config.toml
n_layer = 14
d_model = 64
n_head = 2
n_kv_head = 2
head_dim = 32
d_mlp = 192
vocab_size = 4147
activation = "swiglu"
norm = "rmsnorm"
norm_place = "out"
norm_eps = 1e-05
positions = "rope"
rope_base = 10000.0
rope_fraction = 1.0
qk_norm = true
attn_scale = 0.177
bias = "none"
tie_embeddings = false
parallel_block = false
init = "uniform"
init_std_qkv = 0.0411
init_std_o = 0.00776
init_std_up = 0.0411
init_std_down = 0.00448
init_out_by_depth = true
optimizer = "muon"
lr = 0.00956
lr_mult_down = 1.5
beta1 = 0.95
lr_head = 0.0102
warmup_steps = 0
schedule = "wsd"
decay_fraction = 0.693
decay_shape = "linear"
final_lr_fraction = 0.1
batch_tokens = 32768
seq_len = 1024
doc_mask = true
train_tokens = 137300000
steps = 4191
dataset = "wikipedia_en"
Each number is 128 + 32 x the weight over the matrix's rms, rounded and kept within 0 to 255. Layers, rows and columns count from 0. Numbers have three digits each.

# down: layer 2 MLP down (transposed), 192x64, rms 0.195, rows 102-168, columns 0-63
# gate: layer 2 MLP gate, 192x64, rms 0.254, rows 103-169, columns 0-63
# up: layer 2 MLP up, 192x64, rms 0.238, rows 103-168, columns 0-63
down102:077144129129176139201050133104144108108194099190144093133171143136231124116096158136143123151116090144142138126167190123050082177139159064127089107160152105092105152078149128159203132122143124
gate103:167072124089094073118123038068142140134108101163201114093167126134209153076162065208099142103088092131138149109133130123127109095160135086085102159129139153130184146056135116063054094093079114
up103:073092099182145181099123157165119107135083182157044133216082127063140139053137107113130107156137116134071072086181179176144148156137153117183088143089073069095097132176191185160136160135133142
down103:060119125047115136185090082104034120174090203164099228149129114134081067153163133153145109152153056197075190172155119209156095116134102051100096165143062106065025170174179158212127182132217229
gate104:097090075084172139086094075142125139128099116117151160168132129192121096142128158161151133146134140193124115012204140116050079151178085130080129148153069157101138121112107162156103167119168103
up104:123149117074157173115139108135147132117086152098080098255056120194208084144046084104141161146169091070110122075179169184127149134107107182164134154123103102084184127208163176113141106057068085
down104:124085157174185161170113148164108125128135061152122109027143182098076165130161200201129095189103160133135147183108080094117133139166166137100080112162131098112153122106117103136130131161197177
gate105:126125121121125127128123128132129132130132132131127132132137124130127134130129128136124128126129122125136127126131121126129125128128134131131119126130128129127134133128129130126131128125128131
up105:125127125122123125134127130129133133133128130131133133133137121129132134133128130135122129128128119125136127125128125132126126134127136134131118124123124125130135131127133131126125129123126130
down105:130131121127131127122131127131121131128131129129126123126128135128130132129126126126121124126133132132127130127138133128129126124128125127126134129127129124128121129128129128131134123130125129
gate106:095069102096125082179171121136073205145135126143137093174111137173127160193178114110090122133071126144121204124114188108124143098103141158079097123194115072180075146093147078122131143130148131
up106:180124188107111126056066068092239099085195102161164135138134109099152185126089108124197144076194133116137041118129162142135150141159154115167132113167114205109164096196134139097099153104064149
down106:108094147136130071203156126115128108115107199112140104172097137118157113123112154064149151137102147093074147173168141084192155107107138101155105198126130104172083122145154174114162111152148087
gate107:121136149124100143120118124135100111117117104126136150119123133151123138124143154128133127129129154147135138152149148129142126158122141104131132132141111161115103132132111134136137133109143171
up107:137115112134150117126137149120153152127142146127118100131139136102134119140121108122132134119125102111121122112112105120110128102133106148120124133128143095140152111116136114134129134134114103
down107:123127147117100138123128129121112107117103098145165113142113123146133163119140106119117127133131186146106147138156123123109146154137123115168101146132127158138107107116129106121093108115120138
gate108:091084076088172126089169177149076156098105087115095203114166143128132219069107018167201092138139104071183140179074128087100027190143144151068167169105158163146114146117138149133170113206099048
up108:121111084088121085128155132139164122104161191169167174125158120127126172141061136181213095119083147073161158158069064142129132157147068086101176200114094189155112168155065173187148129206100085
down108:041140107164188153067161165142051139223091131146116195128164148087106145135135139042054069184137164108162190122049141115098110152039096094123107098168096123092100076237152099084134065212166129
gate109:142104083184106098126136084168141172144125143191170084125142187082210138105086049105137140115113134067126083145142097124118146095169171147146134171087155112211155181136126101154005168169134070
up109:149170104103129086071084100189141117160085015118187155087162062133175175156140157142139154090132135149050124173103158121083167174107120117114100205083156129140126173178030136120090126173184168
down109:140127132122103183118098152123134154109158080105097114115109080188112143157077113143090130174085123190099075161051123115134115154077132149053102097144174095093142101129157103103075074092101063
gate110:107187107153130175134165179132178153124177156180098157156136219092088186111114175172120158066103127180131125067130168106118107109147109160094107161088063158163149101095109062126163145113123157
up110:097136130140180103110157160149107059105145144141103056155126140111153083158137119149149127154159106099083101191114085144112189128104174162088152150204091135100119149150150087101200151109153072
down110:162094095148112186132109113169159048101104131142118063114128098184188114166141140128149159137140133101094144163146153109101180111162096144162162112107147158149113092089068179209087157113175097
gate111:189079138031149113104184117154152097121154126079095110242113025122133165110089082105043177113114105072084126129083188156079131158138124086167146122056116056167163195152119097072118086098155133
up111:153064153050132217097099111201144123149145161104170121165184124105119081112072196100130173181166143106091078069134143111171079124122178161201141167155083102131175190219163158115155094120092120
down111:217099083090123133111138104128096123100182174068120078147149112119095163068169060169170104104108135155075059193130111077090175124198134129222097216148092097138165104143134153093141048157142107
gate112:056098105147167144133154130133104130108107184132068123145175119154106124118070144172152124120107113178176203049164130059066122076173090133113124169137152113105160178113137148163136064139155159
up112:124171113166171178129148106171187198147169129184045065160187144136165144109091151155169223092128133139181132074116150112090121136179105147111121200090131220067124150129127142141173093194195135
down112:140079140064138100092113152130070110092111109092129158104126144151089146141134074070092124193126180095083112177086110107182167117151142080126118080167149067154142014156122168118138164087123108
gate113:106154135123172117149128118145168091176107201146084172115188177127095190144131169088137103084154150155107134050080042144113085116124177133110199145132119128150136056095157121117102181183148138
up113:105068127095186111162218184171132120108123122183164104106114065108094101175130081099086139117159079073127188147087065152145092176114093051101173100161144086093129151151138056079173107123069187
down113:099162163101126134119101129174111173119059136146134174086163106101118099107070116159120104130126137143171119061064163114043113119145138123169183111177130124083103110095175115092094125166109121
gate114:103140110098205074108139097073099153101158096150065163201094178142137138184166097067106113111167079180056091109120108177150148109092138129099135113133152065085163056086103101146070138042088121
up114:167165125133154151102199139150141104152094146084097087069185137122136052145129169082121130103171106159111123124067189125093120139123160097200193175085189177106100138196158133203186144119144098
down114:147169126063144152207102168143087084160112149040141156109175134121141076127089089145060116120097122099160176105086166122095140164176129088145148110106033171129179111098140129179061138138171119
gate115:061111089094142057036132172110089147152126108103163154068174092088065165192125139091134146179130097145123076195117135118119117155108164087107090160113155101141202193094015133244132173255118107
up115:157116143156088099216157079109146176133148179177088080113099142174133068141114015105106107096106126069051064091212083131102171078056170144107063101079161138133222055116176169169081090095139097
down115:218117170068147172197099068198182105211089124038142079133078116180174160145145205148163130072156131119116088141209109141172148135159137058090065143176100117180136092076153120151114098115135180
gate116:164118124065186101162075115070152143195176119139223164136164096108110146173116117159068147113150147127115189118136115161175104122137071135100079170159106097121049139115067077164105093112094107
up116:074154101138091064101085166092155113116167136148134110124107096152130152121127062207120103107160056046161149119106045164078117137155066167172090178134151099157159138105117176106163061093090107
down116:139159122091192142099058172107160107098135125111138142145116117133136125070089086188053123119138116096092090173094114161104171103173138121135116160085181130143069157170159069127128084121083097
gate117:129148089113152145128174091118126100125135100108116188159138094058128185113124117157138177094194122140164125165137168155086164105149142168092163123125118153111132177182166092165166162143176075
up117:103136156082107111091101115172145118164113125094186122161078090231159110128124181135109082142150095106151105137120093163085148153119175152177075157131106111158114097113180134108102126160126086
down117:099144151201099167101114097141139084121180160172172116087050155187150149108172157119091131183124123180159170132238130168147144147160130104113085142159107138132131124054080114137111064125116136
gate118:121117123124107103134141144170110109141122101087150145117117094107070092174130151136141135118120101164124129152117146130124118162106134115121126104184100108090158148100124147090171131158138152
up118:162162124132117136119070102094145155100132125115135103112144154115175164092143131143108128121150154102129104146063131112129146122131119146117132133103121132112090094169124095158081144117107151
down118:122110106106136127107163176172143125151096090147106139127161085153096119151133164126134154131116094095134145103150119123107131083157094144115108118158103105129121124094124164105155137094130137
gate119:131128123133131127126131126130126128132125124131128119133129125130132125131134127127123132130125123127128120129126128124131128117127122137127130124125126128130130128128121138126132131131124119
up119:135125130133133132125134136129127129121120125122124122128127122128133130137135122124123128133126123121128126124130131125128124125125123129126134131128130128132130129126131126129132129129127131
down119:123129128128134124126122123131123128125128128133125129129128129128130132126127127119129128121131129129129127134130131133133129128131127128132128127133120124129130126133128125133123128124131125
gate120:152146104116153097108113125139146130125143123139117131124135147132132131081158148113161123101153167116134143107125103162133124120095132107194122167094146183148131143072121154102145127152175145
up120:114131123131125131095145093110166137146164142129129133107127139125110126139130141165169108111176151121134168150063099135150151080141102144189097164130118155129108148088126162048174166126183151
down120:179132145148117117113116131138151142089079109140111144118148102113112128133116099133132167129065091119111113070149103089114157164088115134099154140109101100154137110143164070174123105151096095
gate121:094016075140121103155230138107143110089161085158131123140082146175120138167131090097131137122181156223171145152198168124092169093117154208119166152093243095178118158154129144198132115168179085
up121:163074112152120102086115149209180185148094142119110157105076119123132166179064136161124048137142141137164105123193097109161145126154069152073192157121143147150087111152110130095149098182108071
down121:062132176091181154123089090104122195182141119222118138093087131099099106159086134091135132095116151155122115095141163095145099203078138103109209189133108133102062113176106091144148107161121084
gate122:180110100108103151128050104109118137081129158125053142131151096103114139109077183090142096186183161143156095115083117064158172101205116131151137121082088155102125077128199099255122133113135127
up122:104113101136222135139179111144115130112102124103157133186089160099134172093044142135103092138103067118127134098153121147117158145216111171128093080154102074184194103160138097172132116106123150
down122:136082211137127097135125037164108160067117132181043124102097122098125098113127140154127129129135158063118099083158108151141106118186085097128207087078113074084106077149123110140156106188183124
gate123:144133132109121117124123119128115105127141156108121128127126146122124121123101123130170120133124135114105121130101159139141125127112140129134122127115112130122133144142102149130128151164131122
up123:143143103140114114110132135137152126137118105156112142148147115121135109135149096114126129107132116136140127138152118117111130117154147115124112134106136131132120138129157111138123128140137127
down123:127134117131127146127106151126138151115122123091131131105116099106134129140120162099126145121156123130109097129125111107132118120111143126117113114133123142149142108105149130145140145112110144
gate124:121117130123129126132133130123119136134125120126122127131126132133130127139125127129127128133127130128131125138135125122127129134134129129128124130124131129128132130117127122129130132130127126
up124:132130130135134128124130137134135123130117138125125138125127124122127134120135124134125129118129132126128134128121126130127124123127126126127121124138132122129120121134122129129125122133128134
down124:125117131134123129135126128129127124128117124137123126124118128128133123132118141127122130128133131125129129140130130121136116133125127129131126133127129133132133131132121129131122133126126123
gate125:134130135126128129131130134133130129122127129121129124134127133130136122128126125125126132125133130126131131122123125126125134134131126129133127130126136134134125128129122129120128129129133126
up125:130128125134133124134128133125129128121136123128124119132125125128126124131126135129130127124129125124126131128131132123122127125125126125125126125130130137129128128129126123123121123130120124
down125:126135128131124133125133130130130132128128125131124129125129130127126133134133125123122125130124128125127128122131122125129127128130128132126137127128123119124125130124134127131128134132125127
gate126:125098151175111024134167178147152134135125123149151135140142149106216113143145062131169110041171089154129173150114134070168117086118130124098120101109115073085160101071092147115081175144090163
up126:107142117115115063044151131157126124085126084114165138186141148112183119086135117070083071150147087131111120148167132116111103114131123107082088100156136087164205106108164103134101113177061104
down126:138186148127062093087094120188164143094127152165100169188153076093104130118191147122163075197102098106094132131133183101116101129124127118052110101153118085085160133148166078160174087137079164
gate127:184141140130100128199148172099191122047146175119134120143125102098135170157180140094093194182183145179125147159096147099200128146139112190096132038104091113195076163146113084183108128185203110
up127:093073131094150180151140098098137090144174131053227124091108123111119150071104126152101122168128195201208016132208177141128136146105201150114032146102114161205138179079106117103109137212187073
down127:105084101124117166134190138130101046157131101217133172037118115137156132164128132148129107099116115116180054151167173164152140039165165126168054125108149117148224126156106164163096069067102088
gate128:105100060072181207184108131180062119070137101147181168176179127197151118163099105206093142165165124151130168088185169167109129116146104174048167206086112097133145173063128160202136100200129135
up128:068116067130140116121115143132043115060106096102163129125162143148125144110135109194131118098156071156150139062142184063139171132246115159038114149160100117168083148087127160164048127188152201
down128:161152190197092148086104106149153171172128183176094156126067089125030046112102170104105164076087148113173071152083090100138140145043090135161155065140123092105134081225147091087206158048120104
gate129:125133106093100044158101146143106101126129167146094126147179109048130227077075207156154130150106107156169119160075097060127200122132128161108110051130173095189118149189035082141107198188133117
up129:175150127121077069136176138071193134223129132147127190124137142220139114105156109133152138109092112133205137195066114169110162103110201078220168158084170175122168109141100062208152121156203110
down129:120138115111177137087154150126203148136109034028154177104103172150131119105148126114073145096086112140203104107216087129130108186150127107136129174198083124129152192129162072097151119112140146
gate130:137115189108049091099088162105130141198104146133066166193158057216192116137069099129170124152146138143123102174084113117088142102144117090135103186085113103115088128086123136125116148159122140
up130:149099185132138171071062129073159123157096160105087139107173064171182071127036154120187093132087133122103118169108137039137170126137131097183074160123137091092082126125167152105087172146104146
down130:072253144091117098102090147025213118175097135097083142119090009134095083203234074102116151184161174204115157121012107081098100106000088162161171125124027149117097080048056097066144184012169093
gate131:138152105126164138085164144149143088188117128163102100163153195143116089124033078153129099162132063149157114099043146119124152161101103163064089116102172093161053037107159179123085135168098067
up131:141134160121069171137095162167064153098107171065096171127071175214104119077125139112129120057084131163172116088146202057130147208153071099150074131177134143152154109151147130179107095121119136
down131:109042110146072125117104180148059131059181105107138077150160121149074140136154092113233144153119178046125145203105063120175129121140193116138114084166130102125112152122130130101159124119130094
gate132:099096150129098087119193141149159138145152089183100108183104122147117093154069127094098183141088142136139130114123135114064184136092160135170133111100175130137117141090120078093130183159126122
up132:119109126121110149124136108100139128096159152132191130109130070157129109125138101141173140187156112134119147067118096108117058117098137115121126161065175178051128160123180080154083127144165099
down132:118145120108166145129109139127084112122053128047109121078150131144176156074074173142132144112115105147122088090181156151141163147126146158111136116186126155189108118079177146088173132103116159
gate133:119191136121092177132110100094110101148152185125103145174173131093046125123141145104115165181114119127110086079141133165074164094083144127143114130117104198139168138103118060107140092093137134
up133:124110141094149162140170173148114093133139112135109145156100113150160131108180116136056103142166098111114148139098158138094165130113182075100099158116127199106141145135136135134166145129199149
down133:144169107102108138165128084144195171162150093171151120101088137123089130147122090102097167134056151101105110112178133191147142159110159144131187144121103113119173110122152109141164100130137057
gate134:213153060074195205135074099136208115091062128156106175141142123088121108132071154138186133191113125127087102091156131095131088089092114164119123149064117178167153141160115109139093146148093191
up134:167166099076103126110121108126190158072125145189203023129138170083098154095086087074137181184116108115190138053140025122146158072082058165134045150115065208161143128068073115133055094200111110
down134:117120080179150133148113138147106074124136118145106227120126144153122078214140158185172075170154077100066147135081143125139108133116143093103156162103140013158139167140151137140222123092163215
gate135:142116137128139129133137122122123133125157126141127106150132124125127130129131125136135134119123130118141119123142123124129128138115128146122133153142122134115118139119143116127139122123120125
up135:112143117122132134126124119133127129132108138117123141105129134133111136136124144120128124131129139135118141132117130133137124118134121119134120107123141142136131120121127142131124131135131118
down135:123127126124130123147118116125140112127158138133122113129135137130130127114150121149144133140118112122127121123136123106119125144118103132120126124132134086137117158131122120125108115117130128
gate136:090143198147096110140103096208115162151121093153075157137101127165101129141072115143138147111129139126127122139073150182118134106132128112133146149074195155062166136148113111129161086101179125
up136:118164066158085125154107155160136148134083102135150121100138169105092149117124129160122140071072143129112083116144122118098097095157106104175088132140111174092141108086084116144150107192138152
down136:120113112101160137109154108085112116154125124132112100147181131066123159058152080110158103081118123080076114100186176061132124183128174130139098145114122140132103132149125174156110091145117077
gate137:151110167116094110155147068129112089083164125140143099152125124117112104155096124077159165079130150131100085098144133141120071101130174169123176143099119165136119140137129121111120108152140098
up137:107167171158133111136128089127119097095124105081103108130109119140119074121139153138111136093157138152124073156094118169128181072153125154115171101123190105125106140132143117168091104086149126
down137:111172086094088124134084130097103121110107127139034166119124134085172056156122137101119107106134108131095082115108179098134126091132123126104156098156124137071077131171120147173129104169131136
gate138:130126136127114122128123129133115114120133127126146121129123135127132113132128141120142129131145127116142128151140128114139122138117111124119128134119114121125119134135137130133130145120133132
up138:135128117134123128132143123115132129129134141114119139126119142134116135131130117127122128127140115121127137117127116122120126125123123123132124128125143133136122131128129137117120119129129123
down138:123122146124122142133138134127126125119139125140141125123130139135147123125129123126130125127133135128138125140119128112125117155126108131133135120123133120123115129117126133131116130119133129
gate139:125133128127129129124127132136121125131132131122127129135125130133133131131123130127126128127128122127129124132119132119120136130136125125129130130130129122136125125127127125128131127133132125
up139:125137126119134126125121137131125132128118124126126130128133129130129126125123135128124129122129123129132122130127128130127128131133130120124124131130127133134124127124122126130131132124135122
down139:132125128130126133125129130124128125123117126130125124127125127121131126124132132135128129130127131119130134131132129134134128119129127127127130132124122135119131129127126123133126129137128137
gate140:095046150136087129110186126127176090114127154126102074098165141108153120151065057140200100085126169156077158167159143103094104129138117166156123092106152089104063111157099109107093102089100115
up140:126137162119124121155099155168088120160111097169128085190114162094117153147173141129087095136111100133133060107144167150152108153117156092086138153145116167153119173069135111107125130109148138
down140:130123136110062088168124166076115171115074136166103135162112131135098122093125199078126125150121093141154122126108087040161134132091149117192064133099168160171138137124131202097095185090119113
gate141:092116177200087157125143189110147110094123133131140122161151165111203133183115123139078121131165141095054079119138133117111104152135066089153100137127123153143137091186098144134077120126113157
up141:104107108169105087077185124122134140100145138174142125097163067131156149161176099189100140173160121125095135109097096135111111129117124114108047110102148088109107153174119197115059095154139135
down141:099173081109097190154116134126143129181157189153152163101128108102135155142151185100154096147110089079048087152062158162085126157111147086120088140147082117105140121139083144134043124156125138
gate142:127079123120152129125095098155135169139085146122160187055140120177051110132178095155108127133113077115112097169122154171162096173137174096107117147099162192021162097135113151140137159217169120
up142:154080132123134164150126143126153204132151140090140133100148178182128068128124108180168141149159140092142087137171109149146127106105163102106111178118154165062183135138147144206140179181128081
down142:150209193121153120166168102096099098133129099166082060123097096142178156102088104162194144150066103148143204138102142126171168185149156181113111082121099065108174106097157116143114064163138079
gate143:152107131130110138149177143103155190129143088116158105106127213092077141145153220136166156193078134169193113136134087053135103120118108152160137140127131162191132051097101117105139103090125125
up143:069118124171145111214159131102093075109124106135189103126130204104087164125066076165053175137145078215171110095099076111137135105116119118117158167143064145143099034107123111121090068148134119
down143:154148118120107092144119184176129182156166088077163139115102135142126067159130138114161192114138164146183094062140065140148158084105143120118151233119133157169095130105127096174166155142120120
gate144:139109153188091189069192138134127120086158103168133061178100153150171142114069119129090124089124128149182100135137197107131114117201101116154146181102125131090153115134117168187124207144155143
up144:133180107115134173126075139124165139151116107098140066132162124144113117169105141174110137165144207169085121150110101122178096149142070067121143126103107087157117096096102140076093106169145198
down144:148089146185155154129065133111169133147135150097110136115123093106127111113138128148119136141139116079093083148110160126080124148150164097111146141107122077115095111216137139085122020096108169
gate145:126079150117133166105069077163145189159127130129142162099093136131091098103062160105101102126128121128060090140201145156128153077085226146127118097171163122179132123124150074164137117138191014
up145:127174144089107148111026139062086142093138171190184132079153118141099088112180105074095147177157124089145173198200086091091117106142148087131095117094126107144139128131151124113014105130111120
down145:142149174035104109143077096136139220106118167123086119077139125133085144136137137133138123088130099153105148160183086145115172129156197111077090099153136130113170153061128129197103080169185119
gate146:187138097136089105133142064144151114189108148153079199077155030131049170138105125172183086099087105111139142185074150141123059035139128098167151152141117122145096196115146103122162128134141154
up146:144175074087119108059122077188128109102047106097133191102126164152152125107107137132101085075186136104135089114126193146107186169129116163112146163084060102113169130121177179075122184204050034
down146:137139161177086173062137166111114202134181118138164107187106147076080170124159087083083206154190169134162120155129172092114138155114163147152136125135145134143186139113132092155156119136115149
gate147:122081108114160220088131161036118094158069139080149106146127193088180165128084152013096130114094085131042096135154133112100161117246150122158080151153116085153121175150154126113099173109137111
up147:170066178150099174142092118126124149180099134200094092157141109042218131103058160121163117191134148121132089151120054115130136131103181207189121121101151130093161143173091110157110173174121150
down147:086137213133171111142103105062164114207132141076201178167150112147136158166107113045087107152216083094125211104169142167132183110151139108156170166118145049054180129134119108144127194131187133
gate148:131131129119120130122124122131140125133127136125137142138140123120125129131130128135132129133126128137129128134118136122126134119121124126129136131130123130119127124120129121134118126135131135
up148:132130135129130132124120126124132131133130125129128130124134125126127127135133137132136120129124131127122126124134127131129126119129124122132137137131121132129130123134122135131122114128140125
down148:119137134135133119125134134133141127128134128129137123134129128134127135127130131125127126122124135132136129123127123124122135122123118128122128133131132116120134131122121126125125121128122137
gate149:114156120121188134137110094172134169121143125187119127146134132111073118121127124189152130135144151114085146149075131163113101097190157168096138107063178070092125093167205082098128159089161122
up149:107144175102065089110148159118143107156076131102113096170098141150110109111140130095082082131127093133168114162140150170154141177125131104133184114174121107115173133134080196074149124154082137
down149:109149183078091137135148136118107118202108126128174099168130098125085140147154070102083077161179104156099182124091107137118162127082117077157175154106128148128091111067111171111111107140069147
gate150:129127131129126133124129121130124125130122125123127131125124127129127132128132130128126131122123125123137132134128124124121121129127127122123124126131132126131132126128130136132127127129129132
up150:127129130123121125119130124133129127134124119129135132131123117129122134129128131125125120121123129126140120128129127120126122128130125122127126121129127130126132129128128132134130126129136131
down150:134138131135132125131127132124127125126134131128132126126132135126128116124127133126135129130128129127125129127129136130133134128128126129130125134126125133123132128133127124119134127131129132
gate151:091145138129142147145079118185143120171130138197129161090124156112099105130139174116083183006117111103119082188137184140129142130130152072133119099098090093118169096113138116162176143155109139
up151:141141131095121215129095118080138126121161135175147091161123182116070161090060133114118139089230145083151099111175144176147067151098135115162142056086075186193091077141114138134071129153089095
down151:112100159105165171174092136112113138213146091156100086124098162168122128205149134187143088047158164148059127151124136127084144105085072119060111136072159156124184110179135110141180160139170155
gate152:116129140184137122174106125188083126139063093173100135135151123161111150154153099172076153115179077112190062183115117102199133072152097159189152146066171083160189133153144140104130175149118060
up152:134087125108081161101114184102190120130165172058125097130070063086157121092059077123121089112062107136180089081082147060073159181149100120078079135171086177049067124141128109160138085101119133
down152:117061076171108177027110155141184148123116151120153111127083166122189125143014233110189119046071190085094126111177189245051110137125155112095090114156073137111099127163078047225123160178186214
gate153:131039176062169134141129125115116151088162117031141151129092109142124069168175097139162158120124164088111153109054044102118129101205101155182137121103220061151114131200075138166172123204092171
up153:081117111157153095094181108188133082124119108163124224108121161125054183145130095086141156110055072154096109042115115045174088177105095148133105074138125084160110091153169122153115097149051140
down153:092199085101143156099141045143133133083128183152103170166171130085152067123080117138090206163131088183132093153106152072120172120053118144132183107109121163176114074164112101107137118189200117
gate154:128117146142126123153135135123131140118123137127164118148125138125124101111107134126102136124152140115132123127126128144131131131124121123131136139148106105119126134121149155106131123113132112
up154:138131119126137144115125107115124120150107118123095140099132116133140157127147134150169106119106122142119142132119126113125127120144139123128131105113161150116127112135106118138122116135141139
down154:111124121132119143113126128129142112114153137154154104124113160136091117135143148127123139139112132119138114103118123157113137116128102118131111152130125122105107088131121142132124127129161153
gate155:187024154100161079207106124146078098202145153138160103129091141117149118227050170172122139166092115103116136068056138105162154145166162116152089154207130139141140108170164084150139127097069123
up155:073141130106157114098108134190133158184047149160105146046158063100129062176156199120144077099059098198113194126161121135068139125135162069099142100153113153121142136098088154141182081122094178
down155:108125073152088114131169089137131117074159141112119134103124138124140150180113085129102128133137092140133164126139160076127039094057139165136138190070124173205106078150109143167048131152107138
gate156:128128231133160189097151086079108113165135124129168184168117114213169140072132104094057148069158162103126140077146153121094142102163105159201080149088198138125223119048067148188158157149100151
up156:149132112209094159102250095121161091100106125122085095178171158076114182157182132086160110120111053100101218092175103183112052104130128165204149146118135166110145185097091136131125123185124130
down156:106167160128086089137126000080124039134212105114130100170085161191152148078125103100085142070154104133131128141140048131178162085116092168186115136156140145120159056089096093125135176185078111
gate157:121075093109153072100117064107158159129105117223198156115143152101091153181116169114150169110140201134127202113170079145157082097151101205106082129204106196149136129124104064154138103189158135
up157:157185120167159209149144144164151095178168139145066110132109155164161036090153148139107147169118177128179087072165091127095060059041187104106194187132119156137092137145123129145114088130129034
down157:151112099099141190225119170145110156128134096068157101136211096162117152142100071162107093175116045100174125205111170102108106116075120056108073120168132164132158127090065108097172193109145143
gate158:137127115135116119124117120136140135101139102112137127123128126125137116118098129122141137138125114148135115126143130119103115133131128122138133118136139130115116127132118136116122122119132138
up158:127122112120109121127134118132144154121150109126128118140127122138141113134086128129130132134129120124127133124150132136115112123132127128143137130116121115132109143117131127123115122139135116
down158:120126109118127134133104111123133123116106119145131132109108128122120143138147126127129144132150108148140113128123109124122111146124143116118123119121160135114149114138115137126134134122128107
gate159:106089127158069119149157194143150121096162107138160128101131121144133086153150075114155129169091104090105120156133085075170136084170178154128093082085164123123186097150099132161106209182148180
up159:145049093144128092119123089092126117071150158140100120091072062080086179093083125130165138166097149124159165156116092120166065088158096174080120124137112143098140140171142155106123152066128154
down159:134192094186163184151104098145110131105131151072128125119088064144096105038143148125070121137129163102164097132189111169135131143152113103114172135082082146116201159137094147151078130092135112
gate160:129130123135077102117120149172157101139102123115153133057124108081143167166167087121120125114132065121113140116113084137133196133161118123102136129102124109168134147088075108116175095142079110
up160:134084079106146122142151113169137128171115135143136151154146127091172174162139108101120119129137110076087181100120077144142156156141132124151167118148111139148175083137151126147150109137080118
down160:082116119132116090176110184168113150194103140076142147149126134098134114104131064125150093162119092168159148147076054176112161125114145143146185146097130155141136126080141076129132107160124137
gate161:094079144170118101114140193094085125189168156159111159121147106090062146201123094150068155150141070110161143087089134123140128077135137194115119098159087105138075055070133069094073106094104117
up161:167176136118146186125105145156154097092145150083165149216104124130099143076110124184059132150115188159124145100202088076122098118123135102162148165201064105106113101057153131105140127152158104
down161:212140127130115116116122103094104131136142202099135113154116137120075069079146119150114131079150142114092120144181128055092142145120130031166147132221151081110114087188141114101142105113108118
gate162:148138116125133137089116162184148089127114082093108122100090116118105084125118128136096135140125149109134101134154134155084116122143112139099112137091099124128124120156124134122136181145104092
up162:146139152140093103109140152096146132093177182110126171153077138138148124125117097128107128093148121070144091108141220168159129144121103137133114103081164119136149148154118102075160131119127125
down162:116141104086061088107156167150117118134102098106111116093128111096088113170146148104144136128118173184137177097157119096113094112158120121109145170106099113116138082107116149129106170119126138
gate163:109083092107148171094107193130097114102162157161147123214125097129121121140130125120152149141125115089095107097155124162123129114161147180123168071152152176114117167141132074123115120076161088
up163:120148110119104090123177110117136112156119141159076103172110112072110107095124089145106105162120117147206164150179132096131127163078138106132130148175121119092137110111146171072145181136190183
down163:152203166150176161130104067176145081159137116125171197132166095139111079154144084116069141127165149113144157183067156190156159140119124094049075152129152138117133102133163088157123165156108111
gate164:128133128127129133133127128125126132138145131116121132136125136123122134123127122134128135122141129129137126128128124121133127132123122128124130134138120127128127136128147125129131133128138130
up164:117131129135127131130145121129131116134139142121137138140119135121130132125119126132124133130137133126139134136133124137133132122132124126126129125136127133132131129129137127124117124132129125
down164:131122131122134133135111127121137130129134126125131126135140126138123126122120124130126126127132125129135119129121133126130126141124129128129128125126124121136122133139137132141125134116132128
gate165:125135135132133127128124127132128131127119126126131128134121135122131133135131131135123121128130126133127126132124132130122128123126135127123121134130132134116136133124132134131125127123127121
up165:131120131131119124126131126130125128125129127125124130134126128134126124121133130128120126131122137120128137134129126122141124131123126133132128125126119130134123128135129134125125128128126131
down165:125132125128128128126121128133136130121129133124124126131123135137129134132123128135126133125127119130133119131125125121127120123124126134137131123123131128137122126128123124124130129125126129
gate166:127126112130106125122127138108104147148110126169125084113093158116127103126106148115151142130087107131109132113153133115122135110093113135117127127102089109098164155124107134144131119119176097
up166:161119164127123103119132111127109083127138104109105139103145087131091146107166143115143138078146110162128127102117131144121139121146112115138163178100134179125120123177130123087122111137138113
down166:131133139164118123098133132137084091161131157097157089146127139143097090114101133109107122103120146164137095135114135114121111114134131116124109128133137181137098129128122167114076141114110077
gate167:075122132199145179141146161091112176132145098095101171103144090136045132135101121207043159085154084144149192184142159094094158097132099125059127113141125039133205124067161116115207086176173075
up167:101097102220092185205232170139133170093111100137101127127174137127084126112066100141094080072131108152118114199153123106078153120156146178125179166155126093137235101158077135170112138141112165
down167:163111147071169138107092131119133169109094181070084104099140132166066112080163094131132193085155117086159110021110103143166107144144138167022126079138135114072227126164117126151188159131129053
gate168:106113131174138156135139149166143076102145091127162130119160184112183111142167109144120125139049102140092123120106144109060066147155121098097166168106126083124108097122162112139090137108141114
up168:117171102103119118142100158181174129065104136179111164182131086149147118165085128099101142108130142131126139116149178137087167124058150162160117091103092143149124101069140035118155151116110080
down168:117068131161170171158182154105137137157149081104195130123118132135109125143133116120123067105147084142153118120141083138103100136179143104109165162154151159116150146152086141128137161121144108
gate169:107213103131085098153111181131107093097071155083125143108070144153121133147105131128109145083185087155193156189116111159167149090127121095060137126094107128166121099178157134139110089065184109